config = dict(
    head_dim=32,
    tie_word_embeddings=True,
    optimizer='ademamix',
    weight_decay=0.19,
    lr_head=0.00711,
    warmup_steps=500,
    max_seq_len=1024,
    z_loss=1e-05,
    train_tokens=181400000,
)
Each number is 128 + 32 x the weight over its row's rms, rounded and kept within 0 to 255. Layers, rows and columns count from 0. The size above them is the row's rms in percent of the matrix's.

# layer 3 MLP down (transposed), 512x128, rms 0.0602, rows 206-232, columns 0-127
size [ 81 110  88 132  96  63  78  84  77  73 121 175 101 109 102 141 139  94  67  85  86 113 130  69 104  96  96]
[[152 120  84 134 109 152 219 126 109 132 168 125 193 119  96  61 130 128 146 158  97  97  93 105 158 124  97 128 136 127 165 123 135 112 163  94 181 176 131 168 149  67 126 160  91  98 109 160 122  63 179 103 124 133 113 107 156  71 119 169 101 124  94 187 134 127 126 123 158 149 139 124 127 124 138 120 119 149 110 131 166 134 133 116 169  45  71 187 121 161 141 116 165  85  50 102 102 129  70 123 142 125 118 214 125 182 135 174 159 150 103 141  68 100  88 143 117 168 108 144 136  99 116 133 128 122 167 150]
 [141  72 135 163 119 125 181 126 116 175 108 150 102 170  98 101 168 178 106 136 136 118 129 149  82  99 159 108 176  90 115  82 139 129 134 124 171 103 138 156  92 139 135  90 176 135 118 112  89  96 113 148 137 115 204 125 117 102 106 159 150 137 109 135  82 152 147 124  89 150 191 124 116 186 103 153 134 205 121 145 119 104 205  52 154 127 190 187 136  90  75  88 140 139 121 126 138  90 135 108  83 107 117 130 114 170 133 131 132  62 183 145 122 159 157 157  69 136 111 163 125 102  94  89  89 102  85 186]
 [ 74  67 169 113 173  41 141 150 117 117 104 123 211 108  92 160 147 123 127 167 125  60 154 131 143 137 122 150 120 106  99 102 132 115 134 137 141 146 170 148 142 148 102 131 152  72  85 151 188 108 144  92 133 116 112 111 148 140 155 114 131 117 119  60  87 145 106 128  62  62  92 116 186 152 116 163 143 171 160 133 178 103 112 123 126 133  69 121  77 109 125 126 108 143 154 140 185 113 109 144 174 110 119 109  93 139 170 144 139 175 153 182 144 136 175 171 133 171 143  69 134  72 136  65 120 154 102  86]
 [137 135 108 172 120 173 189  69  77  96  46 130 131 165 108 140  97 117 136 125  92 101 138 167 160 133  69  64 194 151 156 138 147 177 188  93  85 119 126 209 114 100 128 142 115 138 124 132 128 133 126  78 135 101 106 134  67 133 111  89 138 125 134 148 188 137 106 120 193 164 182 137 145 129 106 123 150 118 149 161  91 130 133 149 137  93 142 147 164  75 162 136  97 113 110 115 162  65 149 162 187 119  83 106  72 128 141 161 113 133 155 187  81 112  95 137 171 131 126  98  96 137  92 152 100 145 109  89]
 [131  93 179  81 128  64 173 184 128 149 108  93 108 125 102 138  80 150 107 113 175 142  78 143 111 155 144  95  93 115 127 172 165 128 137 130 157 159 105 184 195 172 121 173 123 135 150 153 138 137 136  99  96 191 197 135 176 134 136 122 179 161 106 129 129 131  81 120  78 109 200 150  54 115 105 117 186 138 131 102  97 105  93 128 118  91 154  93 140 151 127 125 156 113  84  98 166 181 153 143  85  95 114 116 119 144 146 111 138  92 170  98  94 121 162 172  86 147  90  82 117 152 119  43 127 143 118 150]
 [132 155 113 134 136 114 164  65 175 100 141 148 114 144 107 103 140 132  65 115 167 162 108  96 146 165 131 137 132 140 105  90 142 133 159  79 133 136 140 157 107  93 182 133 201  79 128 126 128 130  97  97 192 184 144  79 140 158  98 121 172 208 170 140 131  86 129 130 112  93 141 140 121 123  95 148 124 121 111  92  79 125 190 119 108  93 168 132 143 129  85 127 125 146  71  74 105  97 188 179 101  77 137 120 142 121 117 145 131  80 142 180 166 142 121 129 130  92 104 130 101  49  79 177 147 201 114 180]
 [ 94  90  82 135  97  94 194 105  81 195 161 153  85 102 167 121 135  93 146  67 109 119 115  86 191 116  74 146 106 114 106  80 234  95  51 162 136 135 147 127 138 148 154 160 146 120 142 123 132  65  97  98 174 145 141 129 112 132 136 152 132 186 150 141  80  96 106 141 104 112 127 150 133 105  98 147 122 177  98  70 157 156 148  83  93 125 160 103 116 116 107 135 148 111 136 141 124  93 114 131 167 139 151 123 144  87 101 138 136 198 154 155 139 117 146 155 163 102 111  94 138  89 155 172 162 161 162 194]
 [ 89 146  74 130 141 159 121 141 123 108 167 168 151 159 121 128  80 114 157  96 143 158  88 119 174 121  96 148 178 123 150 119 176 154 128 126 115 158 180 148 137 101 162  96 141 108  97  86  82 117 171 111 134 127  65 141 170 156 137 153 180 109 143 110 188 117 158  87 200 135  98  94 151 144  81 112 107 175 134 124  13 141 136 158 151 129 132 108 144 107 132 106 112 102 117 118 113 110 135 139 104  65 105 114 101 134 163 148 158 172 171 123 130  89 123 172 108 144 156 175 158 136 110 137  64 139  66  26]
 [174 149 107 126 127  47 151 153 139 161 121  69 119 119 127 137 141  96 117 133 116 128 113 105 208 177 138 160 110  94 105  79 180  96 124 104 144 128 129  76 102 125 135 125 190  61 112 109 117 130 125 129 171  82 109 127 116 113  92 121 140 135 165 186 127 187 117 116 140 151 139 144 203 119 121  91 117 132 192 120 128 149 118 140 177  94  86 183 164 129 106 122 105 104  66  88 143 111 158 119 139 109  93 120  95 152 174 138 181 142 175 167 129 128 116 134 103  73 111 150 118 155  94 170 133 228  73  85]
 [169 150 133  95 123 112 134 118 149  94 136  78 130 157  96 114 120 112 157 144  76 158  90 152 146 101 106 110 182  98 159 116 123 159 125  85 138 111 131 152  91 174 186 186  78 123 119 156 117 116 196 169 114 132 131  77 174 133 146 137  86 164 126  78  93 151 108  82 158 140 191 132 108 134 138 163 165 160 150 181  87  80 151 193  67  80 124 144 142 100 147  75 136 107 155  96 106 133 153 118  87 105 124  74 123 154 157  57 143 106 175 157 205  72 132 137 154 133 176 143  81 134 100 112 134  97 121 157]
 [153 176  86  96  87 184 114 129 141  86  95  67 141 175 117 153 122 129 105 136 104  94 153  94 166 125  86 108 138 100 156 168 104 175  80 152  74 144 111 122  66 125 145 138 124 103 104 120 126 153 159 206  73 110 138 101 119  76 112 142 123 128 161 101 108  79 128 166 160  82 141 145 129 147 153 102 106 142 140 151 134 141 139 171 194 192 130  95 100 184  77 114 123  51 102 122 164 174 168 100  69 135 121 103 164 108 113 118 133  92 195 186 125 117 109 158 132 111 119 167 167 100 161 178 130 117 138 163]
 [ 95  85 146  66 157  88  68  95 123 170 170 110  96 125 133 117  73 112 104 174  92 174 143  91 137 154  67 143 145  82 168 145 143 144 148  95 135 151 108 194 170  90 144 128 156 120  89 116 129 108  85 152 138 189 108 111 112  74 146 109 174  87 123 122 121 139 127 131 121 157 160 105 136 107 129 131 125 134 134 131 193  94 121 243  79 118 121  82 163  72 172 115  98 118 131 102 130 152 148 141 101 141 137 116 137 167 126 125  33 115 160 160  89 197 163 130 114 158 115 115 136 127 141 162 107 139 178 134]
 [124 125 100 134 219 150 106 164 100 138 128 124 141  96  73 106  86 148 128 102 133 180  75 126  75 117 100 122 134 143  61 122 127 176  85 109  98 105 148 124 117 149  82 149 146 115 162  79 102 148 135 204 130 107 141 121 149  97 180 167 143 163  99 157 163  92 154 108 100 134  77 191 103 139  86 144 135 154 139 152 114 130 181 134 103 127 124 151 127 135  95  73 146  81 170 115 120 163 139 106  78 149 154  99 153  85 130 119 158 135 174  80 175 223 152  87 112 129 140 136 131 112 160 159  93  92 102 202]
 [177  45 121 129 119 153 106 102  81 135 133 168 148 115 119  97 106 158 126 142 174 208 131 123  75 129 124 133 108 105 119 161 100  70 140 131  48 133 146  99 151 163 139 157 123 116 116 120 122 121 118 136 138 148  98 136  78 112 200 138 145 110 130 147 142 155 120 125  69 212 126  83 100  65 124 161  62 131 164 136 122  90 151 149 179 127 138 112 114  75 170 145 194 105 129  84 145 162 172 157 113  97  92 122 135  97 151 182 159 116  97 170 111 128 112  79 123 112 159 104 127  99 179  69 172 156 165 152]
 [163 113 111 155 166 107 107 185 118 180 108  86 119 114  83 149 139 116 131 169 126  96  99  92  97 163 120 107 145 142 134  45 142 122 120 202 163 153 120  83 113 157 142 115 137 119 171 177 167 141  82 169 125 141  64 111 141 135 112  79 115 177 209 200 164 133 122 141 116  50  56 135 120 140 136 106 129 147 120  82 117 121  91 134 101  68  87 126 191 147 199 154 132  92 193  96 159 124  95 141 125 132 134 149 113 118 122 120 192 135 142 119 143 144 131 103 107 150  94  67 123 160 104 124 104 139 129 136]
 [144 115 117 100 137 131 131 171 135 118 122 178  89 164 178 144  90 156  93 158 159 129 159 138 116  76  99 140 171 113 138 160 110 136 205 116 158 193 152 147  39 137 123  87 142 108 148 110 121 126 184  65 149 124 121 105 139 148  89 172 130  68 143 134 199 168  85  84 133 105 139  52 184 102 112 117 102 158 187 136 123 133 149 120 165 147  87 136 179  84  86 134  81 121 137 136 151 157 122 142  99 154  74  96 135 151 142 111 115  82  92  87  92 158 174 131 160  99 106 140 142 142 165  98 130 120 105  64]
 [121 157  80 148 135 175 150  84 126 118 128  94 194 170 119 116 136  66 161 155  94 160  66 156 104 149 107 158 179 108 137 119 157 125 112 152 127 139 129 142  93 143  79 138 145 158 140 131 153 126 207 129 120 108  49  68 149  95 111  73 103 124 123 150 148  92 177 185 118 168 107 147 120 103 204 109  95 154 134 119 155 136 126 146 169  85 101  80 181 153 117 127 160  86 151 143 105 115  77 167 135  93 119  83 118 116 119  74 154 172 140 134 129  95 177 154 138 149 124 160 129 181 122 107 171  97  54  88]
 [ 91 140 143  71 169  80  94  81 109 155 146 144 140 126  69 149 114 108 153 105 101  53 114 110 120 124 171 122 159  79 115 121 108  98 143 149 134 127 149  90 118  89 160  77 130 153 153 118 118 146 143 125 155 165 168 157 133 126  83 106 180 176 149 182 122  54 144 135 140 117 122 179 197 118 122 169 152  60 168 128 162 118  89 127  83 127  70 145 143 145 134 143 148 155  58 140 241 150 135 134 116  79 176 142 132 152 110 164 122 175 148 160 105 118 136  83 121 126  59 110 126 143 125 134 127 132  84 138]
 [108 143 101 166  93  71 104  95  96 143 163 152 194 148 100 180  99 117 122 100 106 100 174 124 144 157 131  65 136  98 152 133 134 116  98 142 116 159 159  68 139 102 141 110 144 119 104 161 120 144 123 150 135 103 137 140 168 159 127  62 115 154 141  65 126 109 158  74 110 125 178 207 194  96  83 185  83  98 145 131 160 158 101 122 128 162 100  63  36 138 180 112  83 154  94 100 111 101 118 116  93 131 107 155 145 126 123 136 177 181 119 130 140 134 164 128 123 105 112 104 147 126  87 180 150 185 151 170]
 [136  23 165  85 114 139  92 155 124  91  88 127 110 193 137 114 162 150 119 125 109 151 130 172 124  99  41 160 152 134 183  70 152 136 110 151 112 145  82 100 148 172 149 100 160 128 110 111 111 108 114 110  98 139 162 128 151 156  86  92 178 155 129 103  73 233 187 111 155 138 169  90 159 189 126 173 195 102 142 123 138  57 116 110 135 115 156 166 136  94 146 161 131 119 122 102 134  93 160 127 122  84 122 154 112 157  57 142 136 160 140 118 141 144  99 109  98 109 117 156 121 120 115 108 101 135 116 142]
 [190 105 117 167  99 168 181 187 159 138 127 144 176 184 110 174  95 129 152 113 135 140 138 114 195 110 120 108 134 135 151 116 130 137  91 137 143 103 126  60 134 114 159 147 105 156 136 156 128  91  85 103 122 127 123 136 157 219 115 148 120  95 101 170 141 157 110 148 184 115 149 103 104 105 118 135  94 146 136 104  61  84  77 141 132  94 119  87 169  83 162 192 157  97 135  85 125  60  78 122 155 151  95  79 142 142 177 120 140 105 200  47 128 116 140 138 111 135 146  73 130 111  65 149 144 134 122 137]
 [111 175 141 130 122 160 111 134  96  76 144 140 157 139 145  96 131 146 161  66 152 200 128 162 105 119 137 160 125 114  79 132 116  75  70 160 126 137  91 119 120 131 117 138 118 182 144 129 111 139  99 147  43 112  55 180  57  89 109 107  91 113 102 142 146  89 150 129  55 152 167 140 101 157 175 206 168 125  97 132 147  91 153 118 132 169 149 116 148 116 155 136 129  72  91 149  94 156 173 175 122  92  88 152 103  61 162 117 161 116 114 146 174 129 110 125 102 176 108 129 141 112 173 136 177 123 127 180]
 [126 153  90 109 143 128 118 106 128 116 164 144 178 105 101 125 150 165 192 103  90 172  95  72 124 101 142 173 168 108 131 141 110 153 110 141 125 100 132 101 174 199 125 150 132 113 153 103 163 137 112 124 211 167 166  55 135 127 170  91 100 154 125 114 141 187  86 176 104  88  82  96 135 148 195 112 134  95 126 126  53  97 117 158 148 115 124 139  73 133  73 132 130 184 182 143 103 127  79 158 185 133  61 117 117 122 124 109  97 152 171 114 104  82 137  72  93 139 156 131  78 133 118 162 141 154 129 156]
 [144 123 128 178 143 122 182 116 109 131 119  37 137 188 107 143 126  63 104 136  80 128 149 107 161 136 123 150 117  99 174 141 165  85 159 102 116 155 107 110 135  69 118 112  84 132  74 121 151 106 135 101 168 121  94 128  88 118  74 113 148  75  76 127 135 136 152  69 202 151 131 148 126 157 161 131 178 132  96 148 109 119 113 132 127 117  83 116 135 144 141 116 143 140  70 132 142 157  74 161 189 143 146  98 117 176 198 143 147 147 196 131  59 127 122 179 101 129 139  90 108 192  88  71 145 171 117 136]
 [ 84 179 145 103 192 139 188  91 150 123 133 141 182 138 122 109 114  62 100 111 148 123 127  86  95  89 150 157 159 105 106 114 139 179 119 132 149 133 113 110  77  91 106 129  44 124  95 157 139 131 222 114 120  95  70 154  58 127 110 156 162 112 114  67 112 104 160  69 156 160 149 152 196  91 121 143 140 141 171 160 139 148 136  80 139 134 107 103  92 139 148 108 128  79 160 157 123 168 109 136 160 145 158 167 125 127 176 102  91  99 178 134  66 146 113 172 131 114 157 147  98 176 125 132 151  82 142 129]
 [110 106  98 130 141 129 132 170 127 120 186 122 164 200 129 103 149  43 163 159  88 116 104  82  87 127 154 173 166 114 124 122 110 179 168 118 165 113  86 119 126 167 107 157  82 121  90 182 121 131 120 161 117 129 167 124 160 182 135  84  65 147 140 214 205 133 156 136 109 131 147 136 138 144 138 108  97  81 121 131 126 114  45 140 129 132  69 107 130 120 120 142 182  87  81 172  91 156 122 141  86 168 108 121 130 130 147  83 105 131 183  74 173  99  97 115 150 101 156 129 170 139 108  93 142 152 103 108]
 [158 121 157 109  84  78 169 136 213  96  82 110 134  94 147 106 131 136 141 100 149 100  72 135 138 122 131 144 107 163  94 139 137  97 115 123 113 160 146  81 139 141 126 125 120 102 133 209 132 150 151 126 149 181 103 161 165 104 158 117 132 198 122 117 206 110  87 101 132 127 128 126 138 158 129 158 129 145 139 122 183 102 123 149  88 137 120  11 146  81 155 125 119  93 143 125 111 205 109 127  91 126 108  79 141 139 101 102 118  75 177 101 135 204  82 143 173 156 120 115 163 102 127 152  98  91  91 186]]
# layer 3 MLP up, 512x128, rms 0.0827, rows 207-233, columns 0-127
size [ 95 115 124  98  87  85 107  60  79 115 143  92 120  93 119 136  97  94  88 100  85 128  75 105 103  80  76]
[[134 154  70 124 151 146  94 169 100  73 137  76 114  96 117 130 132 186 140 150 136 149 161 155 119 109 159 125 116 126 113 136 138 115 176  80 139  72 148 154 125 202 123 102 118 184  27 118 121 165 158 130 111 177 147 145 186  80  99 149 109 117 111 137 189 146 115 106 124 109  73 122 140 149 156 101 152 124 149 127 137  56 114 101 155 164 120 161 146 167 162 109 105 179 154 154 150 147 125 112  74 114  86 124 124 174  91 152 110  47 129  93 115 101  77 110  56 120 145 127 155 105 157  87  65 136 133 154]
 [101 184 162  87 149 140 160 141 146 106 191 173 125 199 115  85  96 150 137  89 142 148  99 152 125 105 152 180  81 130  83 107 175 120  67 150 120 106  88 113 106 167  68 114 183 135 108 163 124 150 177 113 175 102 107 149 105  66 161 126 139 160 129 116 139 191 157 125 108 101 141  81 140  71 154 177  81 177 115 174  96 103 161 118 153 119 104 180 102 112 100 150 114  92 131 197  91 121 137 131 144 110 181  88  66  98 111 148 112 137  85  86 144 164 176 122 149 108 138  94 126 117 125 118 104  96 154 107]
 [119  99 124  88 111 172  98 103 129  85 136 134 106 123 137 114  68 133 152 115 110 119 162 116 112 153 119 147  89  88 104 130 144 136  61  76 153 116 163  69 104 116 117 107 126 207 151 143 101 114 157 162 130 177 114 155 175  90 181 143 180 136 165 121 155  96  83 125 134 106 119 178 138 126 123 134 120 107 109 150 155 159 121 128 132 166 109 150 144 175  77 224  85  97 198 104  26 142 113 147 142 144  85 163 165  80 112 119 115  82 107  67 183 120 155 108 122 164 148 143 173 106 117 152 118 146 163 163]
 [ 95 133  82 114  85 164  85 110 122 151 175 170 121  91 191  82 194  88 114  78 167 113 173  86 125 149 126 166 138  85 155 119 123 132 104 116 109 150 114 108 109 142 143  99 109  88 128 159 100 112 149 169 169 135  99 163 103 131  97 151  61 134 158  75 162 118 142  73 176 138 112  86 187 183 144 118 163 130  80 151 162 136 143 133 102 136 107 131 166 127 161 140 137 126 162 137 109  90 166 110 137 178 115  76  57  67 155 105 106 157  99 158 147 128 120 123 179 126 218 128 108 103 146 186 160 108 146 160]
 [ 77 155  90 106 169 140 189 109 119 113 121 121 154 156 131 111 106 133 123  96 149 141 101 108  94 110 155 133 145 179 129 153 174 171 116  90 110 108 106 163 130  98 126 120 180 100 115 180 122 117 117 157 150 127 238  75 147 122 156 155 139 185  93 135 140 156 137 116 204 114 122 120 105 119 104 147 116 169 116 129  99 109  99 145 167 155 198 152  89 154  54 148  72 152 113 169 119  60 125 141 147 146  92 136 149  73 118 127  93 108  95  90 116 141 151 159 159  97 106  67 201  58 128 138 131 106 172 147]
 [121  99  92 151 137 128 193 116 174 136 147 173 179 138 151  61 136 112 143 134 167 100 167 142 142  77  56 189  92 147 101  99 144 217 101 136  98  78  96 128 155 126 139 120 169  71 110 134 119  94  73 180 165 116 105 136 128 178 175 147 106 140  99 130 129  96 143 127 181 147 111 131 100  83 147 141 160 178  60 126 125  88 136 168 169 108 174  88  73 129 125 156 150  82 138 111 120 133 176 157  99 129 108 113 124 118 153  97 105 108 108 113 128  91 171 127 161 134 114 155 189  77 126 170 146 133 153  76]
 [152 133 191 122 118 153 178 105 123 167 119 120 113 136 110  70  82 100 159 147 105 132  96 145  94  89 151  94 121 123 104 162 103  67 145 126 128 133 147 128  58 133  80 150 135 153 134 127 105 129 107 117 112 129 199 181 139 165  80 146 142  97 158 144 198 172  45 150 118 121 156 103 109 200  86 176  87  62 145 160 138 173 125  73 140 159 138  93 141 168  97  91 152 107 109 138 135 182 112 141 167 143 149 118 130 104 104 125 115  84 118  79 150 195 157 105 208 104 159 117 150 137 154  91 121 147 101 148]
 [102  98 130  76  65 154 122  60 151 136 152 129 191 137 105 118 108 137 101  78 173 146 125 157  34 147 161 170  92 128 120 151 157 158 153 113 127 144 128 127 122  51  89 117 174 170  42 128 132 121 120 117 145  99 161  78 143 165  85 123 141 118 191  70 154 130 141 135 126  93 122 119 107 136  93 134 168 165 161 141 117 109  78 164 204 149 136 157 152  96 113 147 169 184 119 137 159 156 129 130 149 163  78 113 110  67 136 139  52 123 108 151 132  92 135 147 109  97 120 123 121  94 138 162  91 155  91 148]
 [145 118 127  97 190 144 128 110 147 123 166 216 133  89 126 146 133 152 101 156 180 146  83  61  87 122 206 180 153 119  97 154 145 127 153 159  98 186 202  69 146 124 129 145 103 179 133 131 102 162 115  61 141 149 177  92 127 156  80 131 144 145 118 119 138  81 161 167 116  77 127 126 173  81  82 143  76 123 117 134 139 155  78  87 147 165 139  61  81 135  68 165 175 144 148 120 119 169 143 141 161 136 122  94 133 141 136 137 117 106 100 130 143 118 131  98 112 144 162 153 143 140 130 119 100 118 100  58]
 [111 120 142 126 175 157 107  98 125  90 185 139 114 139 110 188 114 158 133 135 150 187 111 120  98 147 157 195  61 181  94 145 174 119 140 147 147 109 116 146  86 119 143  69 152 138 114 103 103 166 104 192 143 127 158 125 148 116 192 102 157 103 115 104  91 152 123 118 109 136 133 199  84  74 119 131 121  85 156 158  80 169 110  58 150 141 120 101 104 204 132 104 177  72 132 135  66 147 131 187 156 150 122 124 166 106  61 133 141  65 103 107 124 147  90 167  88 137 124 124 173  99 115 126 103 137 102 111]
 [ 93  73 155 132  89 157 170  64 164  86 139 165 118  73 136 130 147 122 134 124  77  94 172 101 146 136 164 137  70 138  74 154  78 100 183 100 133  67 120  96 118 116 139 134 151 134 141 142 120 161 171 133 123 195 141 155 154 132 113 113 110 145  83 148 152 135 152 111 138  96 117 145 130  99 131 114 125  83 140 160 107 182 124  69 161 157 146 145  88 123  99 111  63 111 153 133 175 183  90 153 191 126 122 130  60  98  67 155 110  78  71  70 170 172 132  84 107 128 165 156 178 155 136 115  92 135 114 138]
 [115  89 159 101  77 122 165 125 209  86 141 171 161 175 175 115 183 104 132 148 122 109 108 171 126  80 113 144 141  75 141 151 127 149 155 114  74 148  98 117 126 153 147  94 117 132 119 135 100 147 147  97  99 118 147 169 103 139  80 102 103 147 163  55 124 128 150 143 148  73 153  73 161 164 102  76 139 160 142 156 184 140 135  79 133 138 132 148 146 141 142 164 106 148  59 149 172 100 171 111 170 177  90 125 103 109 120  75  81 165 111 187 105  64 140 181 166 114 174  86 109 141 136  82 132 115  91 105]
 [133  87 131 155 139 144 146 133 138 119 175  87 159 178 111  65 156 174 106 143  38 112 131 126 114  73 141  78 131 111 136 131 164 181  93  99 136 114  97 148 104 133 121 111 160  93 150 142 136 142  82 110 193 114 150 111 131 162 134 103 132 143 152 114 139 124 111  79 119 160  97 128 164 224 111  99 110 119 146 141 175  90  91 108  78 196 163  87  90  79  62 166 131 122 124 164  91  90  83 152 124 141 142 120  96  77 141 110  92 144 113  97 170 111 142 125 217 159 138 143 169 108 129 134  75 156 102 161]
 [ 91  94 147 148 104 208 148  91  97 136 149 163 136 105 174 161 126 186 138 137 111 119  96 101 113 148 127 133 118  71 130 175  94 152 136  58  96 129 114 113 198 163 167 143 167 125 141 157 123 166 160  98 148 154 152 111 121 145 146 159  99 190  92  60 124  92 128 192 118 194 139 158 141 145 121 174 174 104  58 137 123 114  67 128 135 134 119  85  77 101 127 145 130 141  91 143 130 102 139 150 183 175 105 134 111 153 118 112  47 144  93 124 153  90 176 109 151 160 141  79 118  97 135  90  94  85 156 100]
 [106 121 146 126 116 141 108 128 124 104 165 211  83 145 148 128 168 133 147 165 100 119  74 179 105  97  71 172 126 133  67 126 146 126  75 189 122 175  84 208 163 199 122 102 147 136 108 112 110  96 131 126 125 146 135 126 117 155 157 202 105 143 145 150 118 113 131 107 101 131  77 124 136  79 120 154 143 162 105 151  64  97 168 160 123 179 123 123 155 114 108 139  80 127 150 150  26 102 137 134 114 149 124 125 189 118 139 128 110  69 121  59 163  50 148 139 169 113 153 115 145 124 154 102 114 125 155 135]
 [127 133 119 147 104 162 146  95 181 111 151 122 171 148 130  84 115 162 174 117 193 159 142 107  53  83 138 132 109  95 140 145 160 109 125  97 104 162 121 162 155 113  91 125 173 147 150 219 158 139 179 166 132  66 164 113 139 158  96  85 123 161 112  60 118  99 143  58 158 128 166 148 143 135 107 125 147 189 127 143 124 127 154 119 149 124 142 101 154  69 143  76 143 110 127 163 102 119 104 128 178 230  98  97 146 124 163 101  63 144  98  95 130 148 132 124 148 123 170 105 123 109 176 122  78  87 167 114]
 [131 130 138 113 170 162 112 128 131 158 110 150 223 113 134 163  96 127 127 119 138  74 121 103 106 112 124 109 202  83 118 145 100 146 182 119  76 107 143 217  81  80 112 127 126 105 146 124 163 143 122  78 161 130 126  92 100 151 145 159 173 120  92 140 137 161 138 151 130 157  99 115 115 125  32 115 134 124 153 152 146 148  88 154 168 151 141 177  60 205  50 149 130 132 113 123 178 169 101 160  89 130 151 184  95 119 113 119 103 125 115 149 115 145 115 120 105 142 137 122 160 122 129 148  91 112  61  53]
 [101 134 197 133 167 169 134 102  83 121 156  97 184 127 133 152  91 137 101 115 110 109 138 112 106 129 107 190 153 103 147 133  89 145 109 122 101  73 178 141 115 146  54  99 105 117 164 135 172 116 170 103 154 126 118 162 137 148 138 169 141 146 167 112 122  13  95 181 110 101  81 124 165 101  92  62 119 107  88 147 100  97 124 138  72 103 175 179 170 185 106 173 123 137 150  99  91  85 121 123 129 116 124 149 147 142  78 121 112 178 126 121 197 171 141 151 180 174 157 167 132 126 128  96 139 125 145 112]
 [134 127 150 136 132 117 161 131 124  77 164 155 103 137 137  90 174 158 114 131 114  53  55 130 110  89 120 111 153  93  83 144  90 134  74 149 132  83 121 117 228 157 124 154 186 201 136 111 120 152 134 120 110 176 182 135 152 111 150 145  90 139 105 137 157 174 164 119  98 151 129 114 202 143 196 176 146 153 176 125 136 101 106 198 147 113 157 101 131 177 117 140 130 135 132 109 133  97  81 142  91 129  96 127 142 132  79 130 117 111 100 114 153  82 155  63 142 123 106 113  60 100 193 121 100 143 112  93]
 [152 131 193 103 150 169 155  93 179  94 119  75 130 179 158 131  72 195 108 107 133 166 133 164 148 166 126 149 147 133 103 137  84 111 160 128  97 150 191 122 102 148  88 139  86 102 152 101 206 132 127 147 119 145 147 180 108 116 151 138  36 136  67  65 139 124 164 134 110 103 103 126 161  71 111  36  88 155 133 134  96 178 134 100 172  95 155 176 123 137 155 117 119 168 127 136 135 105 151 138  97 107 115  98 149 173 168  91 132 143 105 153 180 110 129 115 111 115 177 136 102  91 129  90 120  99 141  92]
 [149  47 163 135 126 152  82 116 155 143 132 115 159 164 143 137 103 136  84 117  65 163  97  88 109 165 113 131  99 167 132 128 193 131 146 129  90 110  87 204  69 111 127  86 172  95 141 144  87 173 108 134 134 138 152  77 177 149 142 124 156 190 163 100 112  57  78 114 127  98 118 131 102 145  82  90 135 154 185 146 134 172  72 101 127 147 134 134 161 123 116  82 112  86 135 129 115  98 153 151 125 184 140 122 148 118 108 101  46 120 119 118 132 149 117 136 176 164 147  97 153 155 127  97  47 111  91 170]
 [114 118 119 146 152 117 118  98 114 118 157 133 134 162 116  72 136 235 132 112 116 111 121 107  97 138 106 126  81 128 120 121 140 157  54 133 109 148  97 129 108 164 113 132 181 149 194 158  94 194  98 168 206 126 186  83 135  98 109  93 102 142 157 105 108  98  91 113 119 168 116 159 175 129 124 139 136 141 141 122 139 121 150 182 130 146 129 124 116 111 104 111 132 106 158 191 102  69  69 151  77 220  28 107 153 111 135 123 126 102 114 137 155 138 124  89 174 131 138 167 125 102 174 129  67 127 128 148]
 [133  92 195 138  96 107 110 119  87 111  96 147 128  64 157 176 121 183 108 115 159 139 201 150 103 124 155 157 140 143 148 179 108 151 144  61 107 180 114 105  94 125 113 122 116 122 136 173 146 153 181 118  91 135 121 139 125 158 121 157 178 123 132 110 101 158 171  78 131  98  56  81 147 123 100  99 108 142 123 171 149 122 140  73  77 119 155 115 105  80  97 162 150  91 113 142 129 125 143 148 129 136  91  78 120  79  42 145 103  54 149 162 131 182  85 126 109 110 155  92 110 107 124 160 148 130 185 194]
 [ 92 128 166 142  86 121 116 134 121 131 113 113 146 106 114 117 163 192 133  95 125 180  88 110 120 125  99 114  98 134 108 164 130  89 139  41 180 151 176 194 135 168 152 104 130  79 137 154 104 166 108 146 127 166 139 102 167 141 126  77 120 163 109 141 148 140  66  93 125 159  67 129 124 154  85 118 121 118 102 133 157 132  37 174 161 150 150 170 171 179  86 160  98 164 112 122 106  80  78 218 122 118 110 164 164 109 111 131 103 149 110 163 133 152 152  89 137 151 102 114 150  43 123 125  74 120 143 141]
 [146 167  85 123  98 145 123  91 128 121 190 110 141  74 180 111  88 141 173 132 197 114 123 121 102 100 118 138 116 146 104 121 219 131  97  41  67 154 147 101 120 151 123  90 180 110 121 175 126 129  96 150 180  88 140 111  96 123 119  95 137 127  97 110 113  68 166  93 141 179 168 139 132  83 164 171 111 124 133 107 110 155 150 146 230 118 175  99 157 102  94 121 172  67 179 125 111 122 165 115 161 126 133 122 114 117 154 137 129  83 106 130 152 188 124 121 126 128 155 102  73  97 152 164 102 129  95 120]
 [176  99 169  89 143 153  91  69 114 181 101  98 136 159 138 156  71 177  77 175 131 227 101 103 100 163 122 179  66 119 114  88 153 135 104 117 150  91 136 138 120 141 140 129 108 106 136 115  81 151 198 159 153 114 154 100 104 136 188 138 144 149 143 120  76  88 165 141 120 152 135 164  94 141 131  76  74 165 118  77 125 169 118  93 154 124 162 129 107 158 172 178 165 142 175 136  85 114 155 139  95 125 101 106 161 165  54 129 126 124 104 117 124 145 167 161 122 165  82 138 123 107 135 117 109 131 100  64]
 [ 83 151  83 167 117 127 146  96 178 143  85 149 132 150 105 118  74  95 151 116 109  84 169 122 160 154 124 119 182 162 152 164  87 129 151 112 100  96  60  89 100 102 145 104 132 181 118 138 119 130 129  99 118  88 126 120 130 162 146  68 142 131  96 125 160 209 135 170 158 154 143  30 164  88 124 102 177 172 161 180 155 118 115 144 159 111 177 197 127 111 104 112  79 134 126 143 159 103 172 140 152 159 158 160  83 109 114  95  63  70 107 144 142  71 134 120 183 112 126 125 136 143 101 162 104  96 112 149]]